From a checkpoint of a small transformer trained on Wikipedia.
Size: 15 layers, width 512, 8 heads of 64 (2 for keys and values), MLP 2048 squared ReLU, vocabulary 10011.
Architecture: LayerNorm before each block, no biases in attention or MLP, tied embeddings, capped logits.
Training: 961M tokens, 3665 steps.
Each number is 128 + 32 x the weight over its row's rms, rounded and kept within 0 to 255. Layers, rows and columns count from 0. Numbers have three digits each. The size before them is the row's rms in percent of the matrix's.

# down: layer 6 MLP down (transposed), 2048x512, rms 0.147, rows 1470-1494, columns 0-127
# up: layer 6 MLP up, 2048x512, rms 0.152, rows 1471-1494, columns 0-127
down1470 109:112112150150138098225062121138128177110176085132116099161131158090131139146126153128147153120132105118133127149114103071126151144088123087080096113191093157051052198135103112196131144138148081133161110105137160135110156119158103108120158102104121109144146128119070113178142115098116182103127095124071168135134117114149158074090177096128181095067101072096137130120132154236174123133138
up1471 098:136131148047104178162122196198169096125121116154073085173092175163160051092174132127147127105102079105138167087160076131141106109084142139129123159081034115127142163114066085115127134124138125154115133132143111141145092120139145132114088150099135149132143126113088172159059101150184121176154168114077061087148068124133148100131136118113095168111085141091157173088131145147146161159134
down1471 100:163140067150113139127116146107176138123094143150123115141127067088100106139123114080143116117158088133161150123093044169157200099161110122139143132104156164110105144149123239150149103151153144117127137168143101132151132122115141117107126080107095132069153107100052138076146125182125182111112104133168141083140139124107103125139170166147178115139118133137118157109080137161148096123070
up1472 096:107126104129157091203125100130127072099182132178086142126151111164117127130094077068136118164109178120133167095143122100167102132173142114149165110204151120116063093133106082144175153090135139143178095174077147082079109158157120072114114102108111166117124106167131157147161102120160114216143112031096099079079113105055130137170184091171124110093181151180130080107115123156074074112122
down1472 106:135131140093098039086063180097107134117081120114072193111215164120164179050109123151113102134161138113132142154134171092109124207070144168126128111123166160153146160105107103073109166122169157079126141110121197103195159111201164189131150179117186078107141134083114192161162120140044097117151156154105043131146112134155099173127130130156109097108130108072149119160137132137126145099087
up1473 090:159145146133129042116086190134210058099092178110146140155105125148100098100076155144163172131147160117159139135100118087118121064126139119136132161127154082102165052139113137087148151110167115155095121163102137119130172147170175150119105050120125155109113136108134138101173101133126186064144115121228174077110084107149140123102211172087129080117155130146125136127081127155092098156109
down1473 098:152078155141155120108188090141113154151100059068153112051140176192167140129079141131033072087122151147087196109173144186113116086054155108119107143076172120123156087087110104079143159103072134119153153127118172108055088091131146052106079094139085088147091074147137122127134119132140136170128074082091103113149201133135135114169112115158145129153112130169141117128137155200171129096138
up1474 098:202165097161140125151186184121080127103119170076205080147156141093163112115175173094099129076169136182166092124159054151104073139100137093086175152130144120075056118114136076045174089115075091155105113117190107144143107168109125096121153195098143080150143127140109116130154121128115123118084102135157092100138171166130110081140099143209095118125148089126120136123088107178146156166144
down1474 097:194130118126098093100139112134048160104101192207107146109104187144105134213169179146105111152173148133156108085167158114166192138167156111126131139179092131134218115168123178128171035127136163124138121109116182136093131097053124119144136108136117070151130163115120073164079153142161122139130171083127188141117162178146132149172129116100097161147041110181132078145135091095117105134102
up1475 105:160159121140099162084074187117153135101166071180133121115169132128118127161094150148159171167128124127133106159166136136137157148071133140112084198136114052137137055135132152119105178144113151112147127145099099061152097146091133130057077061119156124144143129174140166145169133122114079138085124087094164093166118086099145152127105107067144129162097177093152155136127115168153115134135
down1475 104:087110191133084174108086108113122178103174169113137184120164111103093136105144107172179114098180148143110083142164119177097050055164148136155128109169163134121087128149149181129152105124106094151105124066125123157158129133155178110111171128133094112143125167101132134088113129152142114187143156124073121135103168142133112088071172115133094126035132101109113079147099111104124103157136
up1476 095:125099105129122093096113147117143106152126117145091124177129145151141086100072140132142172133173175134179100114136117111088075079146150096124133176147114114121089112113116163100118209125112103181165111191142142089142188140136094144178090159152118149128061126102143157070128176131107129110052116147127133147119160056136175104124134145149161152142092122147121183132144125136146101150132
down1476 099:158125124147083058109090112090165155102156108135137108150081074103152113144113122081113130074143091132185119144140139151118104110116121212067199099154153138091067059122129098196125150111149167144119184136101124135075215150097120137116133170110074096166112128168144125155102130173117140099147139131137071124184152101124167059129109112140172125062131162125091104122126063104150181113178
up1477 102:199100160109155138116115114074157107061174094120155120149136119122215130096014139123099105110111170115062107122113178128122154125141111126165128113158143168104112115147107154177136123123115123175116073141166073181067043155094142095134133084139124139149086177199134199178118157109125129140117132183099091130109102139133137155159145114132145127132126191106138120148150099167127138129110
down1477 102:192150138153151122115066090146118108137104152143158048174119098113097158126133107185153094159127096128099136129152171048140163094129091103152038130220156117136126161104175143138139120132205124103139143074172110168151171186058109125092168138091127111117148127115140080114116149138138153165134154168121128110166115153121178121076145121180145192089138112110175135138139081156127124098151
up1478 088:128153107143137155096159085140101125124121089100156152144201124129130150146115165145114092169162111095138127089185114144136109187132089127097155096166161142086115129179128162142083165160139091142154015133121135120123084142112169133132121155131112162104131098133094123101169116113131118142084107181154208103141070115174121087088150145122165126128142127105111157141142118135104144144162
down1478 094:163047131149107158184126130145162126089135137112108109170116098115144148076143100114166085167087181174086120119129093185130168127124137164135130140069206105143132142109114207137152124100151186172169125062074145205107158138131130102133111140174134074113149116143131143141126106145094089098129119165089121125133198110190152177128174151163140137173137131118108204180081146127105162157082
up1479 091:111197030163139170104094193126117156144102143191118138135178159114119149148102161117133103123141170052100113153175141171185137118145090185154140080122102137111111144044149144125164149103087139194194095147159065093187167118130145163083090183128067138118170129099166154154116058183167113157086076142102107127093163093136106142152131121103125094096068151141142084093096104113102132123095
down1479 100:142104079142111115191115081158137100095151118183164194087103110201080140142140119123091099108127135052139171138177150171128112100138127074128133152117112133109070099177127164156147014135124087142137152132112093121116092087176107070145069131133159100122190132133168081101112129067159141123087108065100158093153086118151133095079183141161076183130143094093128162113131151111148130103104
up1480 107:131115171107205084139091164146118136148156101141089076132075156090116196202126121116107103133107123099153178102126120132179081176160102111162144124144094107136099144142078157153107091121106117172165134081064162124074152101141099015118169159128161208123146117147089101133103136082116156121195127127116164139199101100133140135188133140140152111135137143176107160163136137126094159128104
down1480 105:178104151182119120163172182071054135060067097122108133161134149135128108128103085090120144109147057168106118101190146173101139143151161122168117124096134169122138146091120107144115038088134176150102103112059165136142068141136131137131112071076191049137121133137119135175147096127137124086157095162136067101093123147057100120156130103122141082128107107091088034102106184154178115131096
up1481 095:105099184175130083091084126147098154122099111132101142071156130182114127113154110132136094140109086090145128161168140072154113086086223178148158149178149147159157148195112074130155109155091096135200114117144091149094180103132119167149124190138093186139081103093182099122133142166159111159110107146129148150140111128130173099107122110140129118120089172110118166078123121120102182139163
down1481 105:130120186111105112155070117081120094185114115098148085079076175134079156107084070141097159079130075142139109095109106120111174110193109156145122129174069094127126116124103113094100133153122159084109071104146213111133133116111139144139155167144180158141165100157140039117096141069197095103118130150095154140103089170122128151148071100112143119102111140185115114124102142146145117088165
up1482 099:130188095043132062156089093179131165125119054056107104092107117129145116144150104165121152101103108104139170121171052099175115148105088088097168140131136099177118052177199177098124131149162143171110099117133139145110141132148089083132130118205091194207175062090097158112104149126088140179143098113103150122155132142054154141081135133061064089126129125128088158161138107157069107177172
down1482 103:113146160098116126107124171109110162107142188128115118146083055077095087210127144157156164162124157144140117154137177110118071174124171085181122115164095126114096114108147137171135144178085136160120120078120093186130148128135177170128119136134114122144076161137136146134073061153125143129076133078168157171110147173156078117140130144122138111076157099213133102078169093100123151118137
up1483 085:161125084145104143126145125094144066223115147124162150085123158128104206176124097109139154127119152129169107154125126153133102138168149110116103189081146115190109130172156118065100107149122176142093171160127104188167166058145162122116156060084161094170086128129172131108165100098110152115102064195152118143124182119113158148113109100122182185120075113142088150090130121118187081127126
down1483 091:136095136118071124176127118111085122169192233155133173133133113125106108127122127115141124168110122079162167097093160157165141120174091169097103123179095109119180125158168135170087163206141202110036146067144151090121087106094134105137072118085087099134109140156046162146155139154164164105093116130113092139135120161179145094175120140093124113104100087094122144137111165058145116097118
up1484 103:119093134162121143140163174149121080077164118124137093167165070143133135146110136133136121124151108067137140129107088137079163131100154119145170089081079146162093108167050134116141145109085157134087148157191147083153119102147144132106125148118163165117134107111125144122094143165095093119176179067133134107162129112082152091098071121147153164150128181069140172091213082109143142111128
down1484 104:093150109191083087089123097089140129105107125121086136134098144097146117174131123156133075142152111187090091160149150097151112119179087139120151122123146124082128083152129136143140157132152164147153156096136140090160150165207122122145153162200110242149139124085086109113097066144103158108165166124066142166137104089170107104096133127133108159121108128178124020160165171096111170098146
up1485 102:165131156058168136098105056124104140163135192126106136162161159118084085124143125125120122168148193144103155140125054134152102164132166166083117086109087134152119135128120120175151072126143154146118086148125067088120106160117068149101126166167172081086127145169160093145107227146149127123073140139138150128141051085093099132156134089114057161147104138088146151135135178141136053107118
down1485 106:126157186082158126080082130170163122152091163144180174079171155147091133128103093120123133109128125107159106061141107139151148075165097168177057126179139141071089153151127124108110101025062117065165151098073147129128122099096135146123125186092074150135147141148135117111114131165163122036093127232128081086161166131122164071153140136135157113111200111138157129127113141156125080135146
up1486 095:177179143143170081109181152054144037123122162184105128091084089165127130086136090138161140077103086137164073152083103166129156137138121024112132170096111112119121142144175126155129125207132103156104123129175102139127149113117121122083194171092151140125131098147123112157117127157079148112141193088068092162139161131115146196112076124113170096100113127139047174117186071155153155096176
down1486 089:100091087108080118062140188068132150119087074086131103112127144118142154104140103114141097149137089096123134123117114124149133125145135176182164126137094131160135182136152127189133154134142132117108143127160114143105166114106142071140123095109155089147052173154117138073129134150103139133158127083117088115095158115151130150188147187124127125115106158163136188106133226167114178156116
up1487 097:150112116121129156141111123125113098080183142089140134076155116144169145147135152118178142183070151198149164119084117092155143067192139143165161107112077096151122163111166092176095077164123154156130113095121156154129150139098113083125097132143122120105099105222159144136069111138108118129052168180105147126130171181075175158110088109112110140117133042038086185111137131128079173135172
down1487 105:144128142146105160116137122124143122090114097159140065161121206110136143098102106138143169147129118209090118137137118109142152139066122078147094139165093119111102097148053176174142179146055175097128180138095165143187143114111091059154206135101146187086111151114087159101102133150101139075130158152076094147116099105154110099097157120105083103157199086140103038129097093141171179181097
up1488 110:098159153181171057087143077182150154151130177126171084134152115132156138090103122056167171152146099116092126119161187089118091160079170121094177089133127163165073108165154096132109163152173080148163115117146097089078092137097156067101136173198030161155028100177166196126128149108139132154074107140129162114098155101147186165121060126164102083096107180075125089162147131157109110107164
down1488 108:089113140116091136085095159156070153134160100128109077156077081152055139091188124120138068106206094136170144131125124128146168104144098141168154160142098122079154134126192114139127137127142113139137119159110102143141148143087098154154128112125187114117135122131090143080146153159142065102122107101121126127145101140101139115163157100165058119090130145117101079172154140128095151119168
up1489 101:142162131150163150151081128074221108120132130092147153143150121145121084090131063091184145125101154135152147111137084110092060127140098130115099114136087104056107122088130103098107181173120207129128119166145162151171096107117171196057118197117192124178085090126105100143099135157071150151134142110093160107120136090155199127136170169179125197102180115158126157094153097124127132141164
down1489 101:112130134072101099109177134095077152130139158102124130148093102163182120158171151118141120109140138155090175090150085096143084148132073125133093167085123112098112074133092152069175148144119087141146074115156119122143081166114139119120182065149127131121115157129152131087114129137206122151157177107125120159118099092140091130119127157111108141158097070156127162089106176113167090105139
up1490 102:082126112113153127088067159107145177195131135062158112125132134136133106119168134119165101155162108106027171172073110118098116126060177104115119089113095147115103054096091088158125158134116138135110141143122088099137138099146173124163134154083080071128070130170145178166166143154134170159095115156082142163143117160129091141119125156126174189121188097179137125064076110151157130094052
down1490 104:150164125020164120143129077161141206109137137093153127125087146171145097089115109131098070134107063128128096137136115132167122067162103143205129178143142174154099139142122147090083138136110145108175166134117142155145119065152124129141136088127106100079152118114204139121152110091159085091107130122130171056118154082131115097118135217147156121139166184141078123122191150144153150147119
up1491 113:160168114125175145075175124195167079094149104078149092131127163129136126173102094108094185124159112071125131131115158138107133103094127113132147095125105083153094169154149181111122147143180141135158136167155120140107110062157199147159117084143090135172103102133146130154172066137138107158171151115087143129135089061132080157181129152084161172078111086136123161099093098144119155156097
down1491 109:165133090155196114109102095108058161168117081110109134124070083188085134128136081066068142144134114135124128149123148140106156146089122101180146127200083145101161128148155130181142086104110143137086113128185166100124135152128142134091173134167078207145155065054136104155187100119118086076183104063050151149106091150130118111128148116110155172174154140106138183143116157144156124158144
up1492 094:158136142077132181111114071100133200139095193188151139105143114129161078125130152184129096131120108103123127110133122129091148124136095105148094137124093088106149166122153105073159147083150128114104169146123172099074181134189202117179134112146158121140145211170102082156213150146120185099109122146134132062104124220159167174130119173155133153080120177111128121100107177148078150116140
down1492 102:149080158106120100171139087066133137120157100092169136123117141189114139161123087180163124150146127189105152191088119096166128020113092108123109133098097183129037157164108095126121181133148138104094105142117092139103140187097132148128080110117144125185118109159090099062042134133091121173161096160109142168202212104127110137122115108106136118114131111158102171110151129100153111190123
up1493 106:138110155095164129093184131111126150077159162128134070138170163115094138135090156154095163130107100063134144097110178079096148135111136128129115187052113139153139112100109110095164148136130131113171116115099105046108118166127169166176137107110115063157137167162125165130169158147185141113128160123138122109140103119137134154118117145094188073095100119134167094136157150128132154175083
down1493 107:133106162101085118114144139116146103124125115132109127169149136100138105157169144125180190171166182149156100165104117121056113158156109118169118106123110147133157201132088136077116049105140140193104129169091123130144121130147145125119143140137050123178171103119087104115136175129145116149103105126170075157102134169142068073155121075097113106129127099183136157148115189151169125133159
up1494 104:070138163149072106171116128134098160093094046171148110136140102180140150170122133135080114144118126152128140119126125053143089109089122091177063122079130077150114090104080127136125132146160124110125108082142146153137129081138122071174113173156143118128156071099164144140065109096151121124119139120172204153216190130146116177080139165122166115147152166144148084145129101106069086137095
down1494 107:158138132150103055124093149102112169161127161162152155122042143158161126137151114102125115187135164188097119162131134084065122122129122164130130133109191124118165090105160101078152149122100131131125116124090074128131161092145127149148128129093162119125172153126170182109092130203136143142113119133114069194133142114126131138107184144088103143039105076137172159157195088078183132076145